python train.py --hidden_size=256 --rope_fraction=1.0 --qk_norm=false --lr_head=0.0054 --final_lr_fraction=0.05
Each number is 500 + 50 x the weight over its row's rms, rounded and kept within 0 to 999. Layers, rows and columns count from 0. Numbers have three digits each. The size before them is the row's rms in percent of the matrix's.

# o: layer 4 attention output (transposed), 256x256, rms 0.224, rows 94-127,221-255, columns 128-191
# v: layer 4 attention value, 128x256, rms 0.154, rows 94-127, columns 128-191
# up: layer 4 MLP up, 768x256, rms 0.229, rows 0-48, columns 128-191
# down: layer 4 MLP down (transposed), 768x256, rms 0.236, rows 0-47, columns 128-191
o221 095:496584456546500498569485464433426503487413530535488486523496628480484456491521510474550471520506480514488418608502501498446505560527514534508509415488426532499520442550573449580473550517568480
v94 104:608423481469430480433522548498451497438504479570584502471515483593511486466488508448539472463478525442520565513576589524493568489464433532482462533496553534550501495508487497535499440512483469
o94 092:580534437489495496553516513567466519510456534381464560524548477502529504450510490543504433441405472479495491495457550520581482511463536463498533522493477498511546477541564484423485531478564533
o222 119:512445431527484558442479536468509442492584480544620524560459511570489533539496563424569517578629600449411508497514496460387494507491486480436464489465515490591445419469500499503553571547493499
v95 108:527498491590503453575419562500558446517491577436555463461498421514546567469566555467533415528480508573558550486508447457454419524520527513535389467503473571537518526395534437526532530439429538
o95 099:481575484468523492461576461486495508437400518478526432522540524475440447516592520523500532562535517536566590392537390452498595453523489517509504479559471548472562484542480500545528479496502408
o223 109:466558476507392492448491510498444426526502563536467518487485467491531554505473479423526479440425476531493391575501531568486444544491540564541441466468428463513561522472527488459523553575539536
v96 098:484456494560483684556492595497468474516514527601446535499386535494492393555471454577527511493561475500511402542597459579559384432449523485456500480423565475572543539474448524430473567503581461
o96 092:509375487468618492471551545555468584623484485538502523518499429491511473532507503486566478575509527520393525441492451510596515583503508462585451584480556475495488458447508441500488474552522513
o224 105:484580534417470481478535539551536438434483505446522480528512547497529489548564558455466499560522460452540460499522513457414522506522537524458500441558519401521427507526465497407537606554475478
v97 107:600553490507513493510523530533497536534574534555491509591471460490484524469593518543599457520466574444492474500523590513495500524441526547473463456510462462556464461505438495444531467420464539
o97 091:398525495483498528492480437468537516388501519500490507479538495484531505505469488553562546478490471497451455509513441506541519438513422406465512520539508476518484456551564491463449369466538475
o225 110:617515484532544489450522541454535491626581494493522471575527498464434503449544476480436411579578489546507527459619478569566554459514536558425540495406502516496531542494460565473535528500434524
v98 095:575434540440467564420581485534415475507543423514533493521505475508435529450545596513446471481466449545478574548501506413459536494459560478496554524517479606498506461377524549545533481514423465
o98 096:577530375495441525586495492424620518515456520562464547470548454534516533463535558491467522431443544583513450553479532513470466501490438454464519519551574523457557468598501464543402489460463402
o226 096:436450544451518494457532448456411493497529401551503495428513481495538477515448553444546501503583513423521622477502544565452494545488521469486521538461359496474487520375483544475574600526509516
v99 095:518473487513427430446483532509473396513568504509524543475561530517514532455541583545411544460462502474474428519455530513480508530522549404577394465504532476487509490553508520452422508507492551
o99 092:455568530486558525531493429462516521465503524464398485478501464471494595552545424597546523490499501548552463518423493525575492549504510521521567538469557459505426460415468491568492441469544505
o227 102:508354543454461474529520511544428422455449482435538587500524482488525461499509539483534484455527518577519567517587479532493558477474504521456483545468457483493571525488627490514543493484478613
v100 101:528509404456363447446535484617500427510479488428469451606404501514508540521538468456501474528480463495520497483433527445470499471551580548552389513498462618583467517547513501579533542465602510
o100 099:461529454579546526455441436449561517451669447540540479455484500415422425463443561477532475465357527443416459462576477596485500469487461524384426454546463581553474501497549445454543533499550407
o228 100:549581526408465509509477572506549495471365533490431475509482537596551551586543457555553472446584492538485535476439594394464476443549478399512548532411581436525547490487493540507482457483451476
v101 097:556496555486468508550497533480527459463506525424525447468540500600411442448571495505512504469541478609425363605550514532503573516452440472494449422561452470435520542486512494615464504502524481
o101 095:533598540531563507493558517501448509521484523572508567512496468523472492477558472438512595442542463487500550462448477492443481495531496557470572555500495525532430561573536358435445546553475502
o229 107:554435544512494492535414556514444457466588476436518533596465473549459561523533513450507473504412520622482492533566529454574565488451474489412473446544488560560505364425482537468534496440469452
v102 105:512598420565479507510497578480609586393410513491481352429477626469522429489478507640469489483489498420528477485547567530473528469580602470486649566469519477533485555482497430486466410470497406
o102 095:506560553520459455476575442542436487488589421530532492459549528472580552511457548449480392453471490459528506524414511465461484549519462483434507475553555477496502564466597453484528513586548583
o230 109:512421470433529520418454530473515589537573546505474486446499458496432421493471524570486541520418478555486458448583496452500558548540669527496513581531504530511604532545410485462457437384522386
v103 098:548517485518449522585615489507552517494511526568452586466481485476536435560514517492532432571467507520425496440553538485499450483511590482551544565368523494461520501562553455483425390479495468
o103 089:439379476463499545533568497463569518502519405572497502578433524497480513584448513504495532471562502555511559435508413498490459498503459560505549428549440487589489510423496509495574448521533466
o231 105:482593443554528445499527402497481488542422585511534429445506481442556534403507508517529490536459432500403369536518533559490484523484562466458473437460514475455475496519461430533523555525429512
v104 099:509546485468504484508498429422461536526476521433559520424477417435473541473499480570507508508482482556508538500488530570533523579553528477468489515494552460436527577519515518453500488461485426
o104 094:399490488542491592464499587404462541599487520525530569492458605464468476528453478545583491528611529535557495446517449448430519488539544467484478441543505391519478455479441516532574447489546519
o232 096:470392473526478549415437415443464548481589518445513457498512544541482523386495473532482543505482447397568536533538529514552468543580485522481485547459479550515522476517517501472357575462517512
v105 101:449482475492451513562544546557506615489423499560492449483512493448510485481415486515497566551432443398517540507412482535464405564577527506528446647499513483576432548572466432582483491501506443
o105 098:478476603452495476581508527526486493534438374400504588528459529442441606449549387515504523449504425455490586489557485497559546508446448484492494483549453502524556450507540412566435509610488602
o233 107:555527446516552508481492567580511557518552454532480458419458493553559451486509511558444531538511495581557443482492473535456482415528535522542469519436520528445422591450488482509583435423551429
v106 100:447453524482497569467540441550505505589431418488525606466423546573467528575557466511512452471488498564530487436488499529489515483470463557464510513421515576514471465496509517451450447636518603
o106 094:493522511513466500496564482466384546532514490604472442403522454499558472501468552561457496447528482485511457451529456394559474452524418490496541475470546445462569494423463556493523519478533471
o234 109:466522574456485476499438506544534482415531514404455497611455496581414578430517518448568511533550541503510501574477553559518551539416471480573507475507486438533371434565446453517561490592398481
v107 097:544480521512454348462495547514465516485579485520588436533434467385482425495498517422479508475538486553482523444518538523611592463423436497425539599485560489541508451599380525509488409419525560
o107 095:527432465461517445476564476472524439443443572627436536541555509445537443526475532473546485513474486512546478469559418544420540532469528426539435512506578493589548513514544513490543512558533509
o235 096:505534539562492529507393517462503519556635494416530431495474539515480466488442477468518556584575578380542556479475560401537426485499540489494486570467471562456533515497472459466501442392524525
v108 100:570425497520511526442528537429508431448617479465538467528392572398450500461512498542524454427569483511576507517558616463523555499497480555484480427449560559531469470413530549473659425496550544
o108 099:438452536439582433455508532576556558433456464466429504500565415514506525493556497388501494514423552451539399472392559501457590466407464527461497520569440453437483499498475441447507393397571492
o236 104:519527407495453522553463488519409473505464503502542543492462598509475439544453485552470415512540461516434574464583453526462425497594574467480452368483502525539567412498487552466494585611444562
v109 103:435443420411508463490498581567403503551433519482516439542437427451491503472582486497517548473457508499541447490479485472474437452536593546492522600449498466458533508473521491527439545533557473
o109 102:587527456529547484452504500508484578594448373479588459546443446530526457455569454480435423515476474520517512578477459497530537455542472477534493428517532512547566500522549495425529523502594484
o237 100:577558497524507530617486631467431511459506501459471505572558540513489452556520533516441583565464470486519564536516566518599462455463504510470469540500426429460441468458388507543517444509478585
v110 104:523397418456554457560470467569457457536521507468611458620436473438456541555472472543490507499504516513458487510536509491565550424520464530574421543533498506553550612471544533449474505471544544
o110 093:507480456587510532501400580516474430532547465568472554581427437579430446500522563434501426476561555470493468543451500468516387527422536500389546441501421535521455308449504511545486551502508454
o238 108:516454450414491419564489542584535551406450534480476492469547478509514472541487524492512526521452483487527474485529464514513548483422536423507484507529536488543488606536472519464584447479515520
v111 101:511433535435481487531575558522521507489449524532452496417384445472440546471508484610486529471481566441500522509452451557442479553479488396487516490506462492552460511514524470428563546477575584
o111 103:475484464428536577518470478552518516587446498446517536566527504462449553524477603568459512527479484404502482480450419446539575444481445512469470502468511446404471428429526548439449518500500538
o239 104:543419523466455483558467515457506510529518627556429478467524429545445459420518481449508514460476520560508483537542560551483444509473490465472565525535416516628538516570425546487563421479497482
v112 104:484581508429432538564479589511499535452563484569520517522468588560454569468489501485412494525466557539427502519505498458471605451478528583456473514482480415497550435611545443441503499521552537
o112 100:471525509528521611511530422586520431545443545575417446536555482562606461570533565437493506598517438561498444518574568463555449473526535513473590567463475490496486516414455449593503542573579553
o240 109:506499402487523531510490522463466488411547469513621576392492480415497525588499455620512558422534517466458540506434475570458477414518493454512431482477503453497463379587641541455545439390477475
v113 104:461553486453505482583365484511454475528468480496566505371412510525567607544554406412562490555470545494455501399495552450540434465460511437619452591515508459444456536472376496514553553537471454
o113 092:473490484489508484500464501525532539441495468551466443562520521475514436383627558509460487446452507448622499536470542529467504520490460576467451420534620501576487520540582457503484603472442477
o241 107:474440481461378610538504518523549457638514487358455425527519495503526510560467418533551530492541483554435427462496537467590438508479557518486493511494483468410571506498499596516595424464527477
v114 099:484511543488572492504559521488456455497410517479493554541448548463474448561542534506482532498505539372503562493411467524475507513478509615469513506541461508470524545551477468508535555408380531
o114 098:513527513516469408430469569485552536518426421399466477509613465475518473494502403575601465466540506427599450465480430493515491602541474393569466533465550499437518633568525438504456448476402483
o242 104:542425487513530552521576435547537480499498582577544497473448472505395558462372603418452531528541560560392583556523514494521448479428543473476551476506386410556456389559464516534555524415559559
v115 100:446546557580473452523449544514483555523476510493497509420433554549587446587483531353511505552514403492543544500510536459559533476523501539555487596498462499464544560579528535502460525455523434
o115 092:560541463528422569495468543490507484508532562447592486574498509533422455472499497466490555473523401540479534545499575446499396470501394510533621438457477527560410455533472485459460459490575543
o243 111:504447544518496476578554483542525522567374488480509459479516491539458500521511528554542500502499482529490479493494490511507592582504613460517407475523442476500544540414562497518540491516534400
v116 103:435489543486525555491431442540466507483502463545560556454575454528446570456457485591502444501460545512560495539526497579534556468517416440442516445506574559497451465515456469443503474437542532
o116 094:438509488576503528459402475597548522511481498515523453528495546464511459456476495467464523557531460522516432532454509491523496570483396526423523539524519502419510461555585437564492467523532579
o244 106:475496561444500424469536476556499477481487530475473525530508415603536559589508543461469564517454567446618581488516513496455485528480561431503439534567553532459546620471488451484467512474527385
v117 103:415545563563418486486499529506526528449526534566599584516434468477488493485601465499527463534611481481497410491536430463526444459540484495492463525491444531565508467496659526492498445434517530
o117 090:452456475514498485538497470465477529557412452527459468451608442505469451518485403538406561490460522530491454512417555445461453497429457492435435506476486469506596568453429491512461415416526470
o245 106:541501467566506565554609567534500464422511505517491548609437491501518499492540527479636434473520460498570458468577532526435487520536498481472474486493482472441497571490564528425472516554500542
v118 101:462415592497439444568480503545471554499579488438488451550419481546536562477466447464527496468557474423411605530561596553543550486537501522544424552461504465527476488540596416517453549545455414
o118 097:459613513510515498508530453520529446546464527455488523530445509433524508548533498466585511484385521583563435501440460491463554517506508574560473444390484533537495366494466408409528466439504496
o246 107:575485529555455476492573605462458553429505453552527588485593451524489489432504546485472491471553431460404567497475540469437376510503446358427458512564474415437501575480575483589457417594558560
v119 098:525489470590568367518491503520466506545584608463398582468489493488499420506519537437504471453451462457389560481463478610450476476476452512539537515426449509543560416527531494433495468473539505
o119 097:618558515403534530566517511499584458606500532531543569597472392449483533544527494446501510533444392470468407497539486490521540492541532535500535537493490488453437534545512483518442467489475443
o247 100:471490471552465474433481431471495516557450466512409525527535524473578418451458513504550498436599557495539506521549523502532384590535541558544534526474524532536479523476574489468463519561547520
v120 097:573517565448543487503582532508418524531505607498479620457565451389452489531393621469606509467531469420488464526490570446433467485482534501488548626528505521476514565471511564446483550466492426
o120 100:568489450470556475481432516473538517490521435502531603565500420537418487537506495460517458496479536505426427535494479523537528544465581557545436395484483640535505501578594602420433533481446418
o248 098:403498561559402519559591519534437521516490558464496481397429581464510505525553505516509440479470496474545486467528427503482532496494456502537459513466492433455465430473398396554512570461503570
v121 098:485441506428514510546552508488512405415508473437522522444443503447431423516457547529506486504510496473469440539509500395433509535467503476558409509534450510499525500586515454532472544544359524
o121 092:419523478543498535481403560542456590423409491447472469495521540508403528509528511435599515511487496508464534471504433567422494505469406508544482515502440487553442542629428465623459440448511445
o249 099:541529550502535498561589582445473420503508461542497555491402399542478526452490468529551457415515522499483456509442444423529604489550552489455513495564519460543544498479590480441598533539456619
v122 100:487489518511564494468563518413510577544544424590450406497491412528425517428521442452519479474395542518518467505475424505507533585560494507569477485436485483415498624478502489438570485659470443
o122 103:477462467483444486532596457493515506562517484500582552522494629417523460476554517547481560397594521467538541497465583531511412503508515408513450466528426484570539464464470489540508512474529455
o250 105:508517569514505531490373477537487520472586518556479534501449526547485522543489490507559411593496452523522447524520480456425475546587508560485505428479523455393507513461480542505570496549509494
v123 097:509531485518484516493434521520508572519600532468388426548421446522436556501458407517529429429519519428478449463476565546440601598472399588470593515537522415468405471443445527485472396465523511
o123 092:483542582436621485467461535484544473499402603451582481515498355554466491458535516513501553567436444480497516547520495478564488414472543384411560437536420475447566545473580470465526489595512513
o251 104:505481438548480491576455480487475621505668429452475475503453551492511488463462443453440436435529596543471439443467447531438441498491372457554555562451531503585492414571446464496510464477516511
v124 094:571508539542469478577522579595437495617498493444461405529422537496552526591548509439507487486572451462485521552359493426540517475531509464443488445472556484476531597509491550514428530520509498
o124 087:524436447468553517461509454421500521483545525461477587532508434438591544457505481462562499491489453445594481451578341508585523521474504548502521511556527461519484476479442503545512455513561455
o252 105:560472505555458428534452535541487473569488515475479425515513541545479514557566441562540502477509510613453445508465587383460612441494526491528397426408557520456576565563491530504461473500462523
v125 103:425390518481528502456414564438531471498509478514460488481500522569561572499476582544575478482468489489568481463623406482520542488576440443475521510481490527477499484444465567486539442388391500
o125 103:512469447527524587471556518462427497558435502551505432462454505496537500480429485535496520551583513495447527507468532523437552444463479570464527448488541486494542537545486648471520439476465551
o253 105:510462541415516422478511556588613534463382514510525579506495411609544470517556540485517527454486542535513506432482493361439519476477443461472477522462493490498502557472454395539468490591488486
v126 102:450560522639545473571537457527476480478447526559539489468507494447511497598542565493511543436581450455494427527401504557454478516554468485518586408504519481562443543479472510537506527410500464
o126 102:484458388474481455493586521499484508504574473460455446526486568501461485405532484446570424451442463490496476398521567464504435535452510543520514588464523478493483549534480508498388485445607468
o254 109:565510581552470502557419531477458433549428501540569537505531483427486520534456527581361514538516558512507501491406481488477532506512538397552462496608448574451492491412517491556576513461482519
v127 101:376437552439558448525523540510484453525507460416519477633528520505568562483575502432521477416538399424478504599485515564499420555412544557446520504510558527530448483435539511587483429588479422
o127 092:565472420465532505463578491490538467469399524476495510413547496476539518446505502548448539432539579463488531469469477532530502552552574493512460527417419491496581504523468512408473461500544559
o255 111:479457519487561523551507568518546530437648510413564502541502512492483483529463458472495461458468415571499472516454514437548525533484517594508580474544555534555439407507565540554508502537427422
up0 097:410426432503536557512478515449438554462577547552523397359496527485455429458520374440477470562519516511556484465466472569480465505593442540454483526427444575460499457457509484535549569512543518
down0 103:451471452448510531548458522545510559559538479512523458572464501497443536424624496494570489533519524498501473554453476376487499415488562518557424471422503462534509532515477525464438487451501477
up1 103:483494461536518578448447556590522442570471545518469457561462466527353458517506519381538485604473520424501499563497490518478530506613505463463421448457531530534580468560552504534523472506559445
down1 102:509446473487497445516441544513581525524465520567483486447533618557434434588481478511465539482490514481514521536496525522504485569472571498498443455550492530486436507455545414539562566540531532
up2 098:579449533543456461513528463505486521491389517441533471487543464439532550554569478473501554488429464538442650483491458574548498577527509407437511574540422512536514522467556550471458534621477501
down2 096:535527507549465461450485556393433540565539459571440434568509581511413437533503568512394429327520448573483525463515496504490563487443525499534681392463468545522546478512559528514451521544522511
up3 102:510505535462580475463450465403573476513525535516511546505582502577486521471522494445514467492515484527549490546617499582396514481556537546480510437434560439451455458382548510549453474540451559
down3 108:427520486522468592484463526504485515552475576435518512450446475402421531599535468551462416477424506454407464532524476504494578496505513457441525498579559543460584411502499600481431504477566526
up4 091:502475502502462459461422479407548459611505430520527557522327554583463451503542456605512437490591477435597501553532545438435449542427523506400500369367406495519493535458480552560519493486485515
down4 092:490523475452395457469489522466491547491491564422423527417509525543495468499491545520456545449436516539559498463529432490454533635455473593544496483521499507423463505578498460469502487554446563
up5 107:495471385477364462487497486551492605509447423490478492506496475507527482633548482483431438487487488390459492420593463481469501618518397593528539486539538514468491553516452536543589465569515446
down5 100:427534506523520481499528469437487410474510557523457449470430484498437430465489469499440540486576434485569435521485415537486550418438567548552482483436526422545506519512569497453543483460416524
up6 093:542440479486475512505516534547482523484554509469520608602564506560526393457537538515521467596448496422628570538490526476499388513531423457477503543471561510495493520527529529480512504513573546
down6 100:544498542537433506472423417493539465503388470546490550460417557400501556426470485502564560536535508460459420462531521573519451591496491481434430519442466389589593402468575601490448441495519520
up7 090:579547477523564473562484491557474552545397461507550456391511445451459506495552515457458598497553529495431598557478534486594514497534485524458567462449379593511444497380564522553500523438508512
down7 085:478459471506402422440453519489539479422568482400391559506543559479489428470475453551503431532539541561552472477568551480501497508487485510484418529602617363457486469513462555444468508504424429
up8 099:497559540581425527408473495545481520474369474458532522583468449504482556493513426404542472460456536501498608527647476542543469386464476511468507481526481558463549495495508440494523463494582563
down8 091:448491408468457384505427484441440439479539530491513477464557540455567472473452509561496524574572469465468436411464515474473507543549514457523495484445519383513388497476491533425484562525435459
up9 107:504385537521452526500533511477484533418366470448582552459455495489498512458422518501501427534501473506513544587505562423480549444562492453457466449534616523461527476444538432533504474491488488
down9 106:481604509452543566520534518496471403537479534448512570562499407498507465452563516494527466539508522450478482464535478458477391447468532504492612507559514578567545445528461600473458475507459525
up10 101:476603436435595471403512562481468537573422441532508451463481545531466437479516574488499502527454510517530509494464481506458531463497526507471540466539497475443575444459497476544568501430483478
down10 098:430513533556485498529498497498442469465485472453451552505464534545481519586493510461455519595469430422443438470553398593543479505462473472467579442508444475543494487594456439514442506523472510
up11 102:564518545514512530543529485502524478437523453574498565443556494524456467554525416444446597460473489512505434487530547542531445506466607520438550480487425404519488589561491450456488520517470524
down11 110:603507492540535467598502596443513477491532507548529477478479503534502434517471558492514443426541538447586485547505529522533457451480466593449499548509553448379478466504494572548489407414559509
up12 107:404484422497485490552608515566461481526515549453444537518480511530563448510516540503443373459461505428414487455567550520466432434444499402583490549575522491446578542484474510493541503547461514
down12 104:476461631526490514540459507501520441469477425506471503431544411490546464503431532517486522571447483431465452418569623464474534482503505550469529625490454506503443519553509383475554537459604499
up13 098:500468493454542408470477480552497470541463441570463562555436573532540477485538449491582426524429470516517442366656499511491468609491420505449550468556479465529414528596497518471478547535455467
down13 094:565643494463476538419480560527559496453519595421464448465587473539491512485445428547453446485541454507469553639515455490393479516483514475502512463535502582491577405446498443505519475420497566
up14 105:545565545544541467492570581556473542490481565465492582448489518422462476488570502440553508552546481508497459547477494543522493486546443472564499506585511525482477506449536565600472559527477508
down14 110:534482533433500432481542425561520516536589526419427648528461450528520561485501499516529510585487566557528583482524565582489525445523459513522454464540511434474480485502457497490463448569528412
up15 094:586453542545517389489496433540521471428542522530491572538503471586537483493434482517558556519500494458529393472456527545579528454496448482500469591508548611457483521547518567556455502478528493
down15 096:566496516482441665517466474394549440534500538423378483457496401547476485490554416554496653506596574514443466502530549560481504484434520519541451493557518524510504468548530470541535542450500475
up16 097:485500452450550438630487583565497474525552448557601482502482494529522482472518564522405467484490439568497411519446482472458511406469425501530516451489492390461590519490408492483584561550436522
down16 095:504542529516495540475539469468519449508594538495447503584457497469555504537488430540485581486517508535588577483554474491559490433546583476528548518507576539468493521471465576554456513512477553
up17 094:472611513538456342460541624469507455482513500446451508493461565449495467559535556470497489503441449434565476458495510552531524683490567516483499522469502478439641598537487511533463534428563439
down17 090:482512495535618572497497484444521489445469507556512386462492450542479510372494498544486519454549505484503606517457529435503517434614422549523618557476493533620429477462530472434542491452508613
up18 096:504476456438452535516536497560544550548467464518419458510563502517546431547516469446437507465526525558557404551467467532516491460546481488502521574562520481558435537562495413556475431593502479
down18 096:404460482456515499470537433508513502531487565573543465493454534563499552618527491507530538455540518523565529542451455453515554542488595468455484463507484471479510576484494562434461574500546548
up19 099:448523525490457507481486506473523389524549532631476506538456483462538494468512570509446536492378519543466455454509431481592437489537498504411447501507539543466500537459504580581505504571510428
down19 097:504520410488412539409458540447433464385507468579495413551522462438500517534469468505550555501460546549477464528528565551490556481449557500498431504538467533480506540505474547430473397480515516
up20 107:529460479527530550457456521366546423569540536442543422439453443476494408608497487485457436432487477417530472489426561570527542507534526474537518455519549537365556489483428542463422419518488563
down20 102:532495451420480584542447524426466460424544598388541511510482511507435448441483520481504532579524483378503548576493527519453479516480544505521510541494516522412562537370430508476616489507449573
up21 106:471443464467556421412489564478478516493531493523490511544535473539568522547542445496562433565484483480559504559481508430525451498502419452556457480482487490435590409437517536615494431475553543
down21 108:552516528532492439467508494408489542490499463486550463529598553517620510459424585516493494460489533515381523506542555514475537506504513507468533442593485578469487544578569493504391463494493529
up22 101:548523497575564478508533516505606605492522553502466608523429450503480479505500488602487505528558523517551544565490502429611505574532519494523487405613465534519534437494481525509519547544504428
down22 109:495562500515462556459536439486548551511498486478601496397530576452449498509462483512516507398523524568523518423476527562601510518443538567533548501610466564446550492473500578428591414512513450
up23 089:501531567512519458540515606518599616505503474448461482410465528451446528572534592519467471568486501491427365463466503566525522531473501521471563449474490460489524459641451441551471510570604512
down23 085:504532389475578527575539436570471391522513522463498522533463456468512450487474538510568462509520538463489575463476526436464470474526511474514455585408475509541484503331494581521486620441442441
up24 103:494447343513481452531529434442506488473503551540489543530535561593528465531566547473464512454575619511504512499422516583436460552506452449562438534486530563480552488484505559512527473465504515
down24 094:417648485505520481461502535416577469436548555398525399526508514492508479453546544439453550563408451439430482536591544435513456434484493570517566513500551547437569452497428454564550465524458479
up25 109:500498594495501415438506525501491558501450588552510403460496384542504473582545489447507432548428528554450545578515576496519482515447555524379522534474574491467485386509531454608543462474525497
down25 109:552599562537529511577535522513569472503493494475448406507377485492599436466475524441479583464505511486565418478623480501505590556387483444489438543426497461570518557541460528559465478392467451
up26 101:515473486440450551471457414496502393453590573505512480518461555424501496429468535624568496469536449471565423533413591493588501564508492512545495428589475475454452386414525514427496470453506556
down26 109:548602538477464471464469513496463516467487477440521440472464551522478508589472535545475493520425410532540456419526539539507541507521441530538478539518552383574473563514514516390599570521489482
up27 108:469466563515495497502508449462510570475537462513529438470422465465435435480531544553472465559421528505542505541532468430513439444478511506419516560449509493510509502498560517491496583499525432
down27 112:467448495453476516524438469458400528608479540540561464468446543498523489471506510504523360579541523580504601437532482600537567529456488549400429388475479502494601390507515454509513513508389427
up28 107:537527482480461517495487507439566465411526512507508448549484496451488605473468533494495428568498531481538509540480519510457497436447602519517500582426519599493567503486511491438480520493573505
down28 113:459499489487495585449432486432468490488572542474529409504537579538504558471561492514537495447544441485567502499463551379485528511407529508460478542376502579529502429439572442540505471475441400
up29 098:523481431490437492572597578504471586593382446540442518539535384450529433494463468385480557449505496465562493501517481543518590494503486582489386494512474499538524459536535569560580512510512519
down29 114:436519501513542486599497433552502528449457469522496467469547546519588365389477525542447491495536501543523573523477496473523505436527532480482428468470496518486468494547469482489508545631451479
up30 100:493502526497431537475556516504495404451464452539523435422476422584561436481427495501479497503442440450383535482477445523490454529394478400535487575534483475513520527543539421511540475549649474
down30 087:512486507439556537507413543486498514523466467472453511625508551490459519437529540490504554473584557502648520451461586517494443518489534581585417466509490520479507520563415565504502540460363525
up31 108:541522510488512484527488469540541549495411448403465503442536541471519441491489457529518415540543604497503521586505561563487537512457504548512425454529518661539473499546481556505535611471507517
down31 096:361487363543588574491462481485461531529466602447487477530480479469486618500472466517498450443630509506540512483489469565525455510546570507469489504518518412480508495502470539525555484469570408
up32 100:453453567559465522515498468453537514511539560535501509500483494540487479604454545441496455414470530517494449501471568501559428471549497441621493619482613632382535469523506559498424564444571575
down32 108:557507491487502502464500522489454646441448478508522530495473473522526433516449385488532516602471510469466520558470500557480530497502516571480472463527462506422555551449596436565518507473468508
up33 104:455533461578541534519567479583510438591535473492539525449489517440514493515503472601533429382405506545461399586475461602558420512472526538399476583514411512519524541527509493550489485426517492
down33 104:551553574487516486567649536538473495469534501527414513461439476390470462542557482418474535531440466414495574531575482418543555565557419511505532536504524575517471483472552446453485497464518480
up34 103:467520450598539480421548478535466587537534492555494493465454532601481462525456392553393410513490530477472497587536521510449479500511531444526459501544441518554526526520463543547435468516548486
down34 097:520521532517570469453513507452561443420558452442462528440418498518480535387529500468546503466443447452487517448531500450591500453525592462518487505599481615569467474528461509505554546458553506
up35 098:552468438596452536442601449466534493534550427543497510482465479443510494440526526463498550568487555571585512479512457473462488501515478457528548476506537531517529469472385560422543473550537558
down35 106:570499511585444475528531486585601542470515459418586467523457510461464481476485504494539489508453548577562471433602549600454456491434508472552492426488456510567452380512498458501515452602573481
up36 096:486460441502495547451481494532471496520533479528499455453486444458452574468506492401464556495519606508513491488494517445543519511493561545536469499431380574562545448503446579465517561509500536
down36 095:483460547514400556457427626516447505589541520572448429512470476423415367481523571432522528547520481499430526511509446386505520415513501442480536499457450531441510480446524544499520481508513488
up37 095:486551461561540507509599532482522465533491469484409450523499588563480500547481481510482458553432490489525537523493546471496446482535461479589489432535447622472566457560440453472540517557463430
down37 097:584434461542587489485449481465517482547506458504411515396562425532464541613457575489534506500564488464520512480544497490533545458620429520627510485539501457536520415484485563441571442600500565
up38 099:475444463542513496420473397485481518527416535496468471493474484489458507492456545488540431530381481455468529581536572545531466478488403422499515488434580487560534570527515534505508400577535479
down38 088:529537501491479524491575511606474490468556478392459511524424421474480477447485489464524517423597456469550576392419514480373526476481561522486476518485476587514484465568485566505411513476516526
up39 111:471447471508460452378563507512590426565529597470509457412426485501500540404536546460478518505462557471479543547549565517435545513482518430448518563473532511442513483509492471480551500451490472
down39 109:621446544601521489439449421526580403496500570514512483475554519523530580497536578483510498527502453473477493527498536515388534443469447550502558636462566516510430409483449500466472456483443506
up40 105:523521448500498582489490409612524428482529619379528458473562481547530455528466509424538446482546458481485560461584553505437643457482463425517492410497572520529558443534481523493496505552430546
down40 107:532436538525589390614498459459439543475444492538597499508500433537464446556498464418441537564527473517480484454516504401536528581391483523403548511527511528549434556615478536488506482565477520
up41 102:481524474465437526565514422558422458454505493493430485516471538456631428523540458500507402554430563516529528426541490492567471457501466469521460489535450448303558555519481405481480501529473449
down41 085:544531645526547410462462533494543559498461486466555468526471523487365549571521503553440541490566482645495366550501520506465538409384493621588431455503581541563503513493494512561462432485444565
up42 098:594556589501443552523517503540505487530422555480500501475480522491425537506518578575464512527478490651564459484538402384516528588464499499557430507481448504539456488456479546487571607559487538
down42 096:447535483478489441399460485428547479521473460499519501487532530574536475522446457519515553512536448512508490476486527550518574531597450483512474523455501497453582453467522549561409436449485494
up43 095:553471496602478509618508521540465502444589439400513502544480491526457517366486518608573492512538479516518555559436473436524568468444534461447475463458457490456485499479559436636545506545591394
down43 097:515500576607448409495523430467515486491553460472496450477445535536472505448530508595591530503553405486531515399462423453559419536480482476460542482536499594447526578566527464542508546499570483
up44 092:460400473561523505478513456421548426475541436478507575467531521492469510546556572574559538481563533566460528487546504504516545486511414408515546396466454454494545443558512575466579518464510549
down44 090:544586453482486499498533470516527512503544502531404463478477486527466494478503525584573477407547439525506635547577561556552459535494534486469528498525498524554454486517481543436505433441492505
up45 109:532450451512501447507505483501485505427513428483558591534584510479515430551477481546448500493457465545580523499542499416448513413552467434494478435499483513555534502468502499574456537426489406
down45 100:487581494597525488477522501530600550493491446551491502481507502538535414519493506472468405525519517552531494451497491462521504452563428570443576485457536513479355492500505514494479573519419518
up46 104:497509564431514518494492564490464480513561543529544432544549523451542445472508444485449515574505454542441573535576446528510468509530469571377466470538604516474580484570401562472533432536513541
down46 100:508518516482482558523559588532402465513427522522431503524512428528509437424510416529523574511516545394526554570437556579421512487499479506518558498473526499422498586446480528455506528534471434
up47 101:590550518527491530424473517548460508445483496468469508491429547449576476611577510508486572474473508558508545554487477586408411504556529482558608495450483581470575507559537425503471487517471523
down47 102:491463483426447538486514478465487490575573553393530596512516564532519516482563534465490466534476497508513531501536443599547379410507508435446471551354556525608553539490484458483481510466523533
up48 100:388472518435410515521424528501602511555514441488545463538562546567537557441438407525575484555404527428527488618457498486500512392529494471578536496545518475596538440479512460496489439500518533